config.toml
tie_word_embeddings = false
parallel_block = false
optimizer = "soap_variant"
weight_decay = 0.17
schedule = "wsd"
decay_fraction = 0.74
train_tokens = 1024000000
Each number is 128 + 32 x the weight over its row's rms, rounded and kept within 0 to 255. Layers, rows and columns count from 0. Numbers have three digits each. The size before them is the row's rms in percent of the matrix's.

# layer 6 attention query, 256x256, rms 0.105, rows 0-63, columns 128-191
107:111129121132136199085117133135089142109117124114148096085100162140203116143151131146072118105139173126093168173092134108070077127175083126117081150152131172131155105096089115054170147156109145
102:119191152116148124101152110089093122121149096134154152175092127108071131095120116128105126179095170078099159138131114138136095087084174143144110106114129130117186197145090122161111098130105113
098:143143166096085112093135155139141136129149141151208089158124126125085104178170121110111140078157149114164152122103138097137112155095115142129097152164064200129094130135101170036183120139129142
101:110150127115184158125110102120167133064051084160131071109157108135125079160127125127182135103138190099109135156097172126081131121167081134124082144121154090145065106117049109104109109158100196
095:136177146105153107133136132161161092184144130135149111142132140134127049067176140083175186076139077158157121045118087149116130172117113121085081178027105100123040077118086119104054174116110127
091:166112144174164094154140102162152152133162172090150115131105196071139165160120105122129111181131173122174165129188136129196106148072073160154110109106182089148180127114134127122110166156123123
090:166124137056113086159165195123146133133164104162104184140142069149120116136126123135139127131124188110142175091158117181111151179130172107104147164090120086061135081199141160107119116132089156
093:098123128118140131136123157139164126123091147078084069108122163118126162164167160122170086129107106171124134167145149156120137158144118126193115130128169136111101126136126105150082081180130205
101:180150142148128163141147166076068123144140078091092114148152109106035138136172066131113081150073167138101113149094119183145139140126167127144120107127125201134137098144072116092143145181135177
096:168166135139189121118122183103118099152115129069152131114118127093130096135119127121134127093118083095071128132072131130111101102096190125196136131145193044074152111109120142107151059151128079
103:172129164144123091105093113045148126078158126052126168128111178146144193143135124097128101189142146130153139181111112159188116142155066140155168135091137128064083112175140155049111096167115181
098:082147108102079078110111110118097105101087149071111119129109146153188196164137122123124112128092122153143150135209135096098128104116135146093128118110116169141112102061079132125125081169092183
108:077147135109141131139100108158133081138117139110098176131157111118083143047075143143154169089093120124112151104120077160114125150127172094143143160156159097135108134206093216099105143081116114
111:140100146152082160166172142194112114143097131120080113092163097122139123114122131199101131111164131144146155136131111169147157147149160148140130151133095138106121133110123126147100136142114101
109:172190151067141182124133131131133124139118111114092104162093089133132143148133145103090129126128124108108193160131102127171089130102077162101100167118128123142151176094160148093122118144118133
106:154187115107183094140105156181165157141135147067097165129175119134132121157100146100150097140145089134163158175169120117107122198144134106159063204114138101158193104139119114154057164137087169
105:098123143074074176134163118109137164149154147124128177126112073145165163124120111122140113125085136141083101153132110105125131174122104114151131153117157149107125101105130140176079107100124080
102:165149086138130137083154156137115106154098137126136111129155050115189115107154115100179091071135109075130122119150150102078168132095086117133107138094129115120172159112168099156197192114113114
107:145156159169148125191165143129142159138120129109154113136133086120184107081133031160164128134100140111147157141155172147187182122153166128195125086064153140151159128140181169164159034161081135
100:133158141159103118149157167134149120171111131110150104084158096110116130144151155168077104175130141158118097107129174138105114155154108116160168066079095032150196157137143154168075125172133230
106:208086126163115116180110136106125129144114125148161160125154172091186169147094136096111127132159121073177119158144133139120131150078118136105171152089138172118149123170131162191089150086105114
110:183128104167142045131135080083147109158149163113107178090167137125103082181142145188149100097138135095120188112160146143146120065079161175128174129089133137147158113111084113115097131139070116
107:056102173147122108167126113123198181171162117114127127126137190137133147127095072106117132081112113154139175103133159140119106127154128163140151081120101123119139116099118180013109203165126105
109:110148133133155144138068087130074154130094130099080125149095124063109124081089133102123107160148061112122133151111125146129116121122156226129086110054128103140095142168085118197214110149120070
105:137130226097112185162038155103106107144176133093219135083113126110178204138120119167086111093114100129171070156118098095077103112130162087131161106116125117182129140140118096121165117085124118
096:113126054136080121110054085084114127153099108108135102080131142141142188127104080107147106097157125077177150141136158064116084117210137149161129067133160111116141166095139177131158164118136109
101:126098194113109166010123140161097081173094126139190133118145147179125125172119080139103104098150128144157114167095090130125167119107062162143084097137142123095127116149127121147072123207114169
101:107163141152110140135129116079172089066108121113110136155120133125148082105133134111155132103111117164101124145130146137156140036114151096100113143172135071127146119133164152144196149136093116
106:152134068113122058115188082164125131111166094142151156095090115076124150113159150129152111096155047171123144083146143141077114147165116115129166135144140104156093103134096144093149076130073112
112:108141117154073118128108147149103105092052175108121126149071142127121119102122172132115150160122108131094148110141165114161184123089083088172136127093164075141124074161145204084150197128149120
105:063090098140113150099114158126136096148130163108134164129113125142154089131128189135167104154147174123098143115096140175144181139175114174131047137156133160170184141128131124129148168144109146
095:142113173144181086109120134187114129117116135167166144121132149170151121103133114139069206099162086120142141098138119142193122149167120190149229109129148118174096190152123128120093134184167088
109:113083117168086132102096128080119095168134143112136160155101088099118133173141162150149049145162174148125159127173201057156148150107120174139100158128165125132177082135175118143121068187109186
101:171170169181144111082134183089147101122137159121150115109082135114109151059104130121132192093128131084131158097139116157092104120125103056109104081076099119098103141113086092106061114182074153
089:053130148171080137110139095082140127121180100091106178126132127170183136188112159187145080109136141168160083110136125124168086153133146126137179016110105126143143130117120108167112123146169111
101:178090155139119102138136117123111092135164143047172123164097110143171123117152145138131175152134110147114125138166159131101138103102122167172112117119131130176140105174082120127099127142088131
089:134167129179167092116142132121137115133157161140088145053073186134141125141185108126141121111133107154180093101185113137154107153146153150125181085122107133148146190199097127065152168132135139
094:155131122093120067170069146128209165117167125149094161083148116125161160139131111081098138064114149104135113156135133133146111173192124069116111155103153130119141144128159074148158152096066156
089:118200171120221112119134143184174140123112233135134145122132112151148078128157155107126150095157112126075142120101021109057079125068142139083135097126120108184096108084122160099158124107151127
091:107142130116168165146131120152157124146141125120159118133177108120134089157143155131072029153112090084115080162154126100129188156108125229130182136151139148104141148102109135109069133160128138
097:071098136169141151116153100123139149150083109131138134155128141166155185140092109109118102193111151081127106088150086121200078111128136142115159119162117097179104142093177097116081164138133063
105:075091143153093153100118178141158163147147139136174105148110126147158088142121158101116203146171124128129098112140119119167105153131084137103138112100103110114181123126179118152096092161115105
098:127162126123111127142121178140065149218145148088172145183125148142126136138124154145134155114079134079117129142115123156154194111123161111135132150095167138056163101049162053096101119129147113
105:131155098140132113178160130106079135137128172139145143218047159126143104144075167136164079121149102094154135151160117144132110105120103141087118124195097109109131167109138115120131078135164202
106:129129153160057126153107151114168144111140140160101138150172210163114150080174112122130113144122097104145152155145137098146110092099122137099111127132153132112158104123131151077141091103129128
094:140108123131145145119133131171128107060169114100155089096137112077163181156131188087129125069104121126155141103153113137090118133102143121113109159111111053167169100216147136143085102086159109
104:145129096163160143147104061083124128147145090125123144118113108095118134091171205197178135132151065172132089094083120109101158110159165202069125145087169138122128086135116133128147126200135149
102:127137157184126117129124157121121089154150157137131086155149100047133161095099138180112066177112087133127052153153091092124091155115107159132135123153097148087094193144148106111100098146104160
094:183146162105147124166179154115113184167087141100111124166142193100056180138145136185108181143150109079163071109150119136096072151142115106149140107115123130176182105065092114215117104057097113
101:163145135134117130169128070124064092128136168150113127088127110104189116185113097135083123117133175147126095155098188093069081156110129079180123080113139107129097134141086118155143168052116126
101:137104126092167177164102158125080183187155104130129128119162130149168160122110153085143179136067080133103138153111119096150137155140124129152070157136123128118122138164149096130073174171120126
108:116136202104137115121102134052112092164166137064096181130134150132135082193132133092150165116108113150126138141104137123138099118104137118142120130117098140144065122138188154152109131127146083
103:155153085093133146169112182128184133116138119144133148094072087130132211140118108135126133171138057106131149187121091078124100068096062156111112065151158105066133097138108136132158124099183133
095:101145119157135161160144184116100138133182150129107146076122157081077085116133145120097148059120165107102119146089079192164095095183045124130174084103134157152144132088153120143122134154102080
099:075110154089128076094155097140104104144094107139134147145125099111160123073108161125148165097075195119094127140141179112136181123094148112089141141119097123145099102126067140141145213163108158
103:129169142123062144100147156083183167110129111147136204158115118103117127129060149142146083145095157134125111170133119115135125153132165208176120057064121116090117124088115104150182063184108153
104:145076145133153074156188133111096090087089141165134135153135142119108125140163070103172185126099076076145139154162057162144153095145161136120133151134081162129190115113135108228114107177094114
106:112132135102131105170157144117099134111131093111168120121123071160107186116140112103142111153150051155161156128112116125141223120131128136123131143141130131083174102124152155150132149112127173
104:094097152174144135110165116050100175161138142152122105141148110136148119079088177139174106147177084111117117210138180161164117093180155129178085058135158157150155155144149136169129196145100149
107:079090063161137116095116071131138147156173171121112129148149123121083136118134168191098054112156183072138103107174087141098134174153073168190115124159148131135154145127131142118102182177166145
116:123174099133178049117144128148116114079176152098122124177184194122155146116155114096125067149215146138141127162080181145186133145170147136120109109136155129158152157133098128158159058128126098
096:112121164145142185095170149113136148106101075111074117135140143217102175088122056126173106124150094220173113163166139171097112161055063106196134120174079103153126139131112175087117151154153106
104:149121108130110152173121187122112183143160181139097183118095122101117132076161124147087121116122086137092114150138116125177151117140084107120156111161114146106102160096110120128086088133091127
107:076226177154179143090137157134081175150131120152106173169158134123091142149147080143108082063164201111134173173137210121144110095116139119181074152155117082152171099077131148187130142049073115
# layer 6 attention key, 256x256, rms 0.108, rows 0-63, columns 128-191
094:147138101125151076170144146132159174131132126157099131132148147154106132144133111108113120111146157129087095132136128106143194114064117105130112111131131074130117102139063118085091121149147112
095:109090158139137134138082102117115147116129106117133130099112094129123150128176091144103121131207147139164084160169133142107210148162089121073126175181136102119162128114087165179094102084107082
092:142117130118121156103133144168105147172077138157083185080117117093139158161133133111149131177130125104146080128140053094172123159114144127101091163134103146128151131102078093081135130138101062
094:106091150119176166125130185129103196096088150090148129137200082104072165123134139112103126118175165125084128129161179197090130112068114130128129108132173167125101086119113150110142125113127129
095:142160067115083139116119110088133147105135152142105091194146124142089129115087103092091165124172098128080130087103115108088114129087104076112141062172138085170139112142170123053123067124202139
083:114150116138088107142108124110066113073070131167128031126147127121125136110124128104180097101116133132188143105157080069148192116106138126141166169126156133094075154190171094094110097136157178
089:077139139120092120139078152157166178120179132123161090074159135115115111151091113147179112162072120124159055123100116061079113149102185079130137161112125119131148145114165109127115101148155125
099:088079094171102086169170162127162147093152093167106114169118112162098084132138107176154125074175120185162117105090134173119166122127138146149124118094087157124111134155183154139132149082148117
098:217108119094146084207068137122143107139143084094194080149128176124169144168145114098170094174132130087075144116105140110151102075126098106131125131147130180163136151073065091194093057157085101
102:129131166126110095147159126190164153125156181149108138092087147102130106180101122108095084114141133139140169049169134103111150167052114147079165117122098138141107115104071117158113107112158090
105:188109177102154124241146186128190207117141122137127101163103118146202179126108115089159166136184144144136128128105098140143145097097143115086144163155111144177121192127173155104167110193124058
099:049087165133092118157104125081155167162152092095134097112095168143118095146131092118090153129087147142129144141134088158055140145122058099099172157082126162127117196103122162084093141123082139
101:127133117161168118151147123153162128078103137140138114115164140132144116034181127171165109129130135100087140121149101123094149129110136218161135113094139141166077166147077109142137172064143121
114:126163092138091126103184207112196145146163081140134060046131119138110179108112204173133137131119118124116095045144101037131109100114094138125137170113186102094132167123122155107099121156139154
099:152107087133114160200112154108062066131092124093085091065101136189131127179081125149174110175130142141111113124173089091147158144089163165140143106089147087131156177140141155134088140136095154
102:139166151129134091127051153046110111200146045072173124143189122122090172118084113113171129147147117132105175140097161122164132123107181116155159155082182113135069138128167106088123114186139127
106:145122087150103125134166100138160146082150067063125128110108078094189101127137121158169171147171120107085103067092117145155207164168176136059058132113129154165161121134095172135134130109117200
113:159129091123140154045127125160105132157153152159094105094126167154104132149207080123108118143158148138170172151143103070115143137170109134074205138077145164159133109108135097154095127133118201
110:084146175141166108145144125121139142088116071083165170106163108177145157113171051100095094126176137053188123133115141150039116127128072105144131111163133125089144093115168132074098134122082186
101:119163135169147130165153136096095098120132124104104155146174103080087135172197172129130122176089146179179141087116197166140129130116164078113163161117155116086113121130193146041089063114111126
111:181111127091085136168097105153151170085113082155162133113135136104119139178074113131132093078091103166119101151141131128137109150110125160121115088097122149168109131133159201118119118154112118
107:130113141197166134144114151152100095116192141130176235127141122137149106131105235091209163102143168116181112142116140172141115131132104082142067152133132124134102099136107079128130133125189069
110:080134144140133104126108158056120145091070056099113203118136143139169114138123156115154096156158177049113119126111129076130120053120094159104084124098161156168133163132137089132121104097125092
108:127181119126175119119182085187148138099169094159152109096173114144132173120163056069055090163107096134123075152087104164185082167131137148081104123088146127108067096182065116124105133097116157
112:117109159019136103127151051139107131126091123121126126116178110122117106128158124161135136171150137112138178100092164080153136159118120126122157169150123119176148129100201150088185114142127102
102:143107144142099156116144104094164092152200095103094104131202150078134155147161064075140091169117118138188112150139160145090176135125113185089108182147119144115071130153139132204114132108069145
107:142144189161107168152155175164213057115150147088174065170117118139073123129150118105087132109112103180100142146076133135126148134095071130107172162091121191146072096155127171125187146171177190
103:116157099133156100136125157125110097193081168146120126116104118109107153161146135096051116100168108147164140128181113102113094165125072128070107161118149137148159121135084114096075074128065113
110:122141136102102145052100085151101092160114084101139179149094169115184092103141092082144155107079175175118140177139120101145080155095111110143153131123129100160143094127062124129063181118196127
111:134144098160128071173149123160081059128152196140166104102128129094129135145165155096176128145172134171141077185128082104121174111148138156164164149109186093104120111102142142149096075116124116
108:108127092115123138062174161059089142117145141079151142085144075166098118082142159119139130116195105151105160148136058129134165106058127145139115181118119045134129121153101133168091099118156123
100:184147127143089097091123152174131165163123096131094144125104138091156114200151076116151143141105142145151128181125106153085118095149125188125146129105110097120096152110156156099151141086151134
093:100103128098141077179102142140139071066158124095160113166155136107135110116139046132159196114095124115106103108168121176176147142118075181132138114192180192146160139063080174068103093115111132
082:125122112108117133133122189133163116119129090157132059123121104108064120103122127151122173098152111132175105209129121110131112162110072104075121115114116123176179120130108171136095144172123130
089:136147146114098206088111130117160117077094159092163070143118153122069119179163138088131099124165195090104131165134160136146141146048143151111092137127069190051073091168074140126136119118124183
089:153145134159127152123126129080098151123188132167124167170133217160191090129137050113177111160146175106141128098164123129083153148105138085107138179112123205100085092144161174073077120133133114
090:143041136126177099143111139170114114134066120130142180164104120084152137172112117146133174082142120127136078181095145143135134114089150124088118184100126101130148110128160092098122103114124097
096:167145154171117125099158106100115133153127087141117098089142129160201103140103157113128164131112159155196142116081063091169064150133143082121103124115137156168120165134140112114155107193134080
100:083132118055113124131191097103077147154118071071109128079144129111076121105120121135123169104144190113119144119108145124161121128071126087109135177091124115166148071110137101124114133181149173
087:127162102143159165109124143130069151206106101102094123098210106049125124114166130135141127117150098124119134116147147119093133123123140139128074124096121113083125086162121143118146113135140121
092:161165232125121193128132146116076108092116091165140149118117094098096159137131020158140129118143180132134138120135139155097146132165147121118123167140189126143136082182105149152206121126123159
111:167078134066129107190099130116139125147080127145129192222101096105090083173163120151124126164133113116090156165190152129105145088090091119141098104137056121071072158060134149099176108207074201
095:204090170169146090091145104175120147187159107129123157072186124151159115068115087136085092121097070136126122055107157113124093099145124123138158118116096154167210156087121128059139084136092136
106:078129130141133168151121150094065103139100152174147098121090063168103131178132059152155121099132116156117163056121103140135118111066102102140094161160099163176111125147084117118105114107126122
107:126126099119138118154137130166150146201101131095127146136139111124092139141119096182174147138142169077149135132125100147227187125100101124118111150121121159121092192113129114127125109093091099
092:142171138141072140115195137180123129163188138074175111100033120160166107082100164180123116109156119175154127128114129157152110102143180095118141147143086122071120132136170185140122160128185148
111:100135100146146084094105161220159085139048099157080186111099134072146166088108130087088068131125113150133193134148173082136072132131164154123136149116055114128107099122135149139123098052100126
109:101117142133155125143080154143125080146092087141143166213110160160119140162155152066159105066160115125110138093066080180108133139166138117177119149146086108122158136153118132075168120145132117
096:144163100074050130124143085151108108146188140120157147150072110110142181089114130126110143121092123103098195161072175063134096086094110107133126046125203110132134179125152084153072059135122116
098:161145137131066114157195014090085125143108169159154164182122084152160128102200115150154116165100085142074153075125115147160170149109122145128110110138092156115181111188159161103144138051169096
102:085097050099042119131120130085187139157150136155135101044157098130160114154147179071121129076137115190192134093061075126131136127127159107192156144113125106127122138115209079093137141129197118
103:136177122120160101069168121157113140139131098111092089104123096142148104149095181096090125095149160195167052180126131165123180093195129127090138188134094152132137195132109157122149133126125123
110:132166124140103147072032154080146108161174164136101119108160172105144134160169023150108126106132150118136133107175118131117121142178162103092171115147087140150174124133139119130124093129118054
098:142087165109101124134080143101139122123125141088149166102138145160170070121154190100111155086158075119138151175178159102120082147172141119095124132128152148107121179131131159092162137110108148
103:115171134151129151062140136096138120123146125073147162117150143119122030148071080097209136164084094093139104121122129160174090079109101147139134132145138140132114161099206134106157117114185204
105:081118122194144185128124132160150146117162099116124178121152132063141192083140141171055091112066116110112116145159071137150190111119173122135188115120177106139109114112129136081115076096163136
106:086089119123109031162147172103152166176122158151135128094158120074118143081121158126175126110133084151130105134129138164175115112119129154096091120089131139111143124161119098113077109144143177
103:087101106154103143139137142154078085079113089156126152072097137146170172096147122134085074113115181105096089147176089141111133170139112150119129084085105044117139100180097128111135164153125114
107:123132115132155121138133158081140121118138080100149113136125168130137125121087134124151164107194104133110161090088104133112105133101056170097155175174083116110079098125185150145121114138086132
110:166153101115112146048147223131107141106107073085127126113165103185199174157123150131121114109100118173088170111204102119119175152087176131114109111135160127103134075141082136105138106127145123
115:127106083162112125169116104125150141170130163153162132139114116108164125160156207123115114175102147122123161122104123139125147093102132057083142075187131130050068168100160147152047205078148121
099:140173143151099115149118092145169114139181192106111110169114144115135181057159128188073156132092054139144128104081109111109140074135142104105099095130124109119089122114140109136148184131115085
108:121087072139130185076171110141114157133153110097143128108154151127174150128128126171111136165140175138119108097109124135102138172180200103131134121139120095189120160071122118056113139189100115
109:140087129128140100140113092170153121189163087111140087165148192160113096122125125121154073111160139104120134145143099116139172127105150136105093074084126071164095131113142104118145198107115063
# layer 6 attention value, 256x256, rms 0.12, rows 0-42, columns 128-191
104:110202163126119156123199110105143143143180153084143129134178125129158153117166109091104109099184069119128139137126147147152211139180086215167128146121108176102150096172088115057119130093174147
094:093131147091126170117141139142089148129129179107138123129101145091147174123107106117175129101127144111184135114120182093090099096128090163160094132166183158154177096120131159196098116081116148
097:114149153142197151130141115137086123057132051136119135048152133085150115126096093116147107113130133084134102087051101133164137160112129103116107131170197152131132056191179160131136121149132097
093:186136163101132217119195150121092101136139125151147147151158087176165141089122162130172164096174136160133130113108160090155156107136131115166117104137164174155163175104136157094133160116140120
098:119124167206123051152099120072164129119124177190155089137149092149139119136133097107110171123167132111126102218139176125104154133131152143145120163152167086164097088121083183109119159085127076
100:148178195095173141099047137108145131145167071150139140113139118091115192106118103093151146149115117161107082079149173181132165091100183147118132136140131099148192112141150086098126154177097087
103:077158136134193121119095108158120099136108125106124083131146169105081113109186142124134109160115075153121126137132142134178149102187100152075160141137070146086108096052164096115137200152189135
091:116062151174153049140188079054089098163176166098102185123097240131105162135149182140144159098114135103132140129108150176109115127136113125136143164107127088129139095134156124144096010084145180
094:151124137133113175150162094131104147108175190077161155082232108111147142122115143158106159125167145099119153110090121168150138113116104148135096099156141141069090152100140105154125166159204150
092:124119143091112110117187145135092113156073098167173146151081112168164094111164158122132158124094139163102133127138076078184138125170150113119123187085223172133096126144100167086135120154168163
096:126139150102148162148108180138107141117198117104160141102123104174134153116105140148172109106152135169193126153115157098132147115095159081158088162113081131110119143141155108108137213117168144
106:084135060133063072083137129125151134123177163146161167132160139093116100139135129068179154161155133155107090084135139108143122128110173170141107203143116154111090148133118161180173143129063142
097:175053150110083154109159143155090170104106142159151088118132103154102103098124142106167143146156139124119150084101156142132122126138092167127118116148114079131136167123087144118077156147116204
098:139122125083142158176202154160200110111156146194121185106130091161212154107092105087125109100103141098149107115091131148182067109133125051103118094153140122129127102140143143140146147130160116
093:058124175130158108162146166141099147114175144111086119099101134060121158142127165096144133138161214159138159171121100129114170101093162113159131053123095192114124152109153073150131186080131178
103:196148119099110151120139152165138170153143195094152153098082140104110116110115134127123148192093105117075125164160172150136083099094117103135081120108167104113078110101139128140160123086112126
095:153144095207155139132069117171129097096073180167163117108099178119088153109141109149158099163119162129161077208185119144140116145142162169071139064173153126171143099110088095143141141110148181
109:087166187158177124123122168136119102146138204156118112133094171158113063113120094112120147135126143191141158136142134151133160076207135115071110090082123174125077145130081102117114107093081145
096:120149134123137214106162124144096115038136169131116150174148166184121023092120125128094106148078115109119131067128201096139104140102120181105150135073138128124122153128124145163180208134115134
106:159142130105148104160114131148099091107153048152066156078137132100174128142072133165147127160133024124084119049141144118117167093102157069113151115131099129082182099138179108154099140115122145
095:180143129173121125089081159132164122143062103084102125122110118159159127073129147156178136134108132127132116099093077141163125124085050064118155202125047108116147112125078078079125113175179121
100:126117152129113136107122129145157142152068147129122150120126098091127163172155131160178086132147104147099111135096125139133116116105145129120129132110173097110123042118142064103106113058135138
092:149173135143086104071178109116118138144128105177094164107082171159112119134067093144150111120143174122142099125093110139150129172155127103137152108108150131158134106139114116151177115189133152
100:141084111109123191116154146206143155130140182072164158129084075131107156123154111208102129104139140125151187148124170111073109087110127107076162114111176101107126135085133140164185147111087164
093:117154144143170117126098092165115130160152128099148146158157152122176133110113153082125115165043099155170087138168140131083115124164193127137165141120090120139152150111102143140162170092183121
101:137158112169181103128160141114211164147155130121149133090142187144130096119223163110077108143112091112062102137127130087135064106126127170164095153086135169076170115143154089162058110189175107
092:148142160104177124124143118124111123053060091096158080016131108119140154083163127117176138098139068146053145168112154107107144100135169141180186167149145077124111097117135114152060130081129086
089:087120141089137171089147123123093157082112154174159122117119143134154123184084191132180163095137157111119126130123203138128044089138145130140158068115172134162051096174114146124156097157146164
097:111169139094130125115103095135150045060076139104117150098146191117097083144145116138073113086126165170106145122107122159096142179122134098117090156162128155169090150138102153103131138118144131
099:195124109162089168090121138129135100074099128111081120133148134154179076119127165185097082196135105054126134054118116113089099089141123126096099102118121116101135123075092180222183157124150146
099:104089154123139104050095129082097198122134142160112135128114119128120163112140149135124102162096113124099089113172111143142149172116107138138125149053069172138129128138093128173076106113098145
097:131102102048113196119155114139082148176098143219145157153143162115136209133137121154110061141149148109145132067068097121139107123121181071083140104103112108166125199145141065132145151111168108
097:135149123089105133168154134131145126033090087106157105206098153122133132074099109111130179122090158134097166142118137124147123194148175140087142106185137147156108127151147106076106081125176092
099:174149117186201126085112101114148053132177113159128123158115163121125154149109115209153135126126093132068159109166181117144107098120097149107198127179104165138060111180107100134140138128131131
094:116115202179139043126149215101203102108189145125132122131141181146064124111117122116117062117161145118119108174090104073164177149130059150115102088125118168077190191153078151123129144014145191
089:134125123137066160115137161106229103118139116202121150139148143116138135158049072120141163099175149161136173162097116101154124159135128108101127092110120106096090109115117131125177094102121140
101:173133163073075143167123153116099137147101110122129175083122123115111168136112087148149098099089172071134187149101163165102122150145128098137128168129134121163144102076106112080152129099166121
099:147094101097090159144161104106058130128141161164118059106142171103159103160149106143077189162144134156172156093114162128187102099186069128160169187123237188144092106108101110119132096137134155
098:092149097174189139141138141121151099130073068074167147136159088167116064156164117118145132107124088156120104133100176143174111091153196132124068125129149138071120091098102087097144190145058120
104:139155091141040126145065196101105182136112173161148129137114148129135154133106228133096078083177170164153144066118162067177125121138108113134112122128202155059133205117119231176167163128133113
096:173182091136122137114179139159072108124122154128097097101051105119142080153189107150118086203112145180134123088134180136068122160124117112127102081117117116134083087159078158118144217109126162
094:114204164140090143166139140095170110128149199141142148182120146090104129106117180093150107104167182109132094036126094113110103136194086141173120159131130139191156123087144176088071114188163180
100:106099108121161153150086107113136122095110127096092126089123116120103159124124157104129214113139117109102124157089165137150169153066144156115154045206138142144178119129127135136107164199103157
# layer 6 attention output (transposed), 256x256, rms 0.111, rows 0-42, columns 128-191
106:151148152167131119157172129091131141122102181058159108084134077117111140127086133121068121128065114186126096096129115070125132176139175116116125105090173107121120137060113105123164165070180103
096:141145168205156113109160100121123101127091129151129135153101139084099160129130094158143151125184097107163088151089138125159162149138136052139118146129161139107129111128140153097058100125091050
106:093107190145120111068104107141114158184134156167136138158101108122170098094127116141150101066198142148174134120087092127112084131130099106160125155112137131124098094162122047164113114104115187
097:134078179089138137165151101125131174085111096089112147117134148122136150216136128130125112136113081144152107140107108103120177135108148106132086157097109122124159134092098167094187064126103137
105:128163112159153101139135150153099044112128103083115162138152099134165119146121131152120166185119142167200113146119163147156110175118162165160110102109163123157149159154127102055142135183101180
104:075124150092152147153107118140087112135096115172084112097134144117149149117206137087114099121152077159113138102130077094097201171123097098148137123113063137118097115171080122122170184093191149
109:160129102103114084102110083116138127114114107086134060186110135120101150144140100076157098129089151144157082119088129116144148199100076123125131138186146142170190173131121195131078089201183119
097:104166171089185216130132175140118104118131094166180109112148133127129132106113111162139161162163109156140095082122117152142153118135190138149137127077182187132130173100176101121127179173106075
095:076082117107119129162132177143068160101144127116094108098113178114119116122179068063105181136108093149049094108145131098157114116081110110109114131130106134191077084141096125100141131098128104
098:158089142139096126107117110101132142156170159128158144088099122129123183107138121115159162115085177149216125165124105178097142142117095068115112129112189110082118135097131109154123171171074148
100:160135111150139151157099144110186154053153154159111088128117101103163126188117071087135114141083095119143151114087052161164063142176115090180166130144102133121096133155085166100152101134162123
108:209018079138151067195077115105146124150117097046140190136132088148141129104107133125090177136123157090144133108114156121102205093101133090130124053066129130098132159136111149098111076132083142
102:120178139097165147166137119120073142198147135098126114124125109168151134152094158068123132144143166104176123162179109087120129084172078026153141117098105150147043121116109085139137094121147075
103:103136132031152178120081182132104159146121187093107125190109086111164060112137168136109130103087101160087246099090098101121143145149129112125161137122116122169149146091134168083123101100064087
101:107130136144103203110054100088152103145126100114148089123139171148088194123146186125118064149104083130092169126050136168151130117114071145098176136143115130161122180177115114168111092162158129
105:182171133102113132137123134135063137093089106130114075075207124110146069123144204133109084092119141148128145111142092125092118157102132067143100158153081099181151062191101101113110088091109129
102:120122188161103075126098160080134158112118135089157078112158163095107165095143130080112126112207107149141187110135156097046141108164096108077184150128106086111145149165097176127102118136090150
105:181111127111156110155109085089136113097160152108109096099083121123150153164161124148094116226119167118141156157113097145121117083119179215115098135077069116091115155139103070136150093157150123
102:121137154126164077128172145100092158099114180129108066159152133144106115140064153147141188161061102089117114124126100166137188132138101133144159169148144149091095069105132097122122027126099131
104:132122107137113184093055100153071139095116155168198116141098103127114097138222173161085168159153158118104121158148135165095132131045110115106127092184137153111090112093121126067164136136127135
099:166133075127135099104172154138045120158128098218121137152078121097166174097125112097091159134177177133081146159085161085145149120136148131121151119164113091074092112174090162142142147115186177
098:186226133155145114127112101117147169131101070157129091126079145101143149169150126139143131111073110127125161167139171112082152189128086131127161121089169103163115112159147136186131134151131179
099:111077118112154161028134147111117086092183159109136165094155154124143125134140136163110097084096175064171054171118113102074128147111118133185140197133194090094225151150078148120122166132134117
103:183120121130151124139132114105151183163135133147146137134136166082086152165034103189115132128126111164092125165130121127142111135159165163075077121105152104125108062167143117155122143120131135
101:179171077073201122175165093150117140136104134119142126056190100102132163117145078107193068156124127124119158142100156131167116200117095097180150140156098126094173130137120151126122065099101144
108:176128126155188149094115162134120162111158133183097116138127152135112148150099196113144120090101145143094116128170135117145134184165119087170125146079157137132119168130127076081187138086163069
099:135116152156116141142145144112106100146088154143123072184119150084160140139095152077119165101133115096162186115118144128173115110054134067111079068144168170188136144148090091092132141168140096
099:141149130137127081175147049155115142143069105132163138134129136136144164072137126177119137140101145108105121210183100111149171112147089148144126165077104099115109113095190101140145130079124121
103:038112095114088108137117087115177153076102212121164089174114083108127176115093138116095145118162176113124161140117137143156087092075143099198107146180147142050197122126139162138112133129093122
104:128105116097130114116191138170145174125146113149152119119149136206102152126176153112102135093166126119119157101174126116085126103145144083126074146152149141137132144148120158118053115116154060
104:222158105097132160080151136127182157169145088076146159160186099117150116083148113141187172158109120128128125142133140105193156138117139129125110093093143088108125156162094130124128061132183115
104:123107106162130122153132119171091186073104129149105106116088118121146106111141136101149125098124106174086187193174179106095103119093081120190126145121174141146093077136185126146153146158101122
106:134193104141114053180165157085091117189121146215169103167170119123154169126087128130115098158118129138132114137145196091070130134152116135152147107136117112100128137122133149156207087122128143
097:064160080151069141114135217130034123110084133160057108100157184122139125174103149094123106155119191145138063173170154090141122103082169140136138077149080108154213088120126177182093085187127124
102:203129136115102145163139226132085104119110153156172109121048165115174163155070146036134103140105114114142175066192148086118137163100081138128143136117205123107167128114178114190128156112131164
097:148170130147118119159117145116148160122128170125113154124065132140077123139121120155144172128129067115147091116118157167145129191116116186157136090083105184107143173124136099108175129142132081
108:158133200143106135093159112141141196164067094193181110162149080172169067117164141157061106097159084101133144117095151109153110141107133111122181086151110109100145089140145122081073083189135134
100:123105139151118095096093072129126132125172143080152166162151118113185083148133142096190149151105186092136179092161101157195184100070142133101115158131109164185146128157112121121101144123142129
105:151082100100126108164141102126091158099091096134160130107067136133149136142138102103156080148154102182129099088158091097095115097129131089081163055106136129179118133125126142092104153131142118
107:149083138112116209108125152168191159127144054122099115122109118131170122161121094116143140168129135121156132084149082103153196164119112116094159096095102064122132078149120127172128150092136116
099:093145103079078117175091158056117113055125161138149159129150156106093189186168132098141103143113145109155163173135131090044122126147182113102125102111151092100144077141116138154147088119095126
097:132079152114109105141206139096117078134147105161122126130120175086174189115127104088142135139092194110093068095090115124203160145109096133145111061110203127135117052176072143114152123072086150
107:093128129170075159135157091133076070098119161102141170094139122146129135149127152074106132141179177099147170174120146123072077123139064123114131109108104165130071163111131110088085114166122093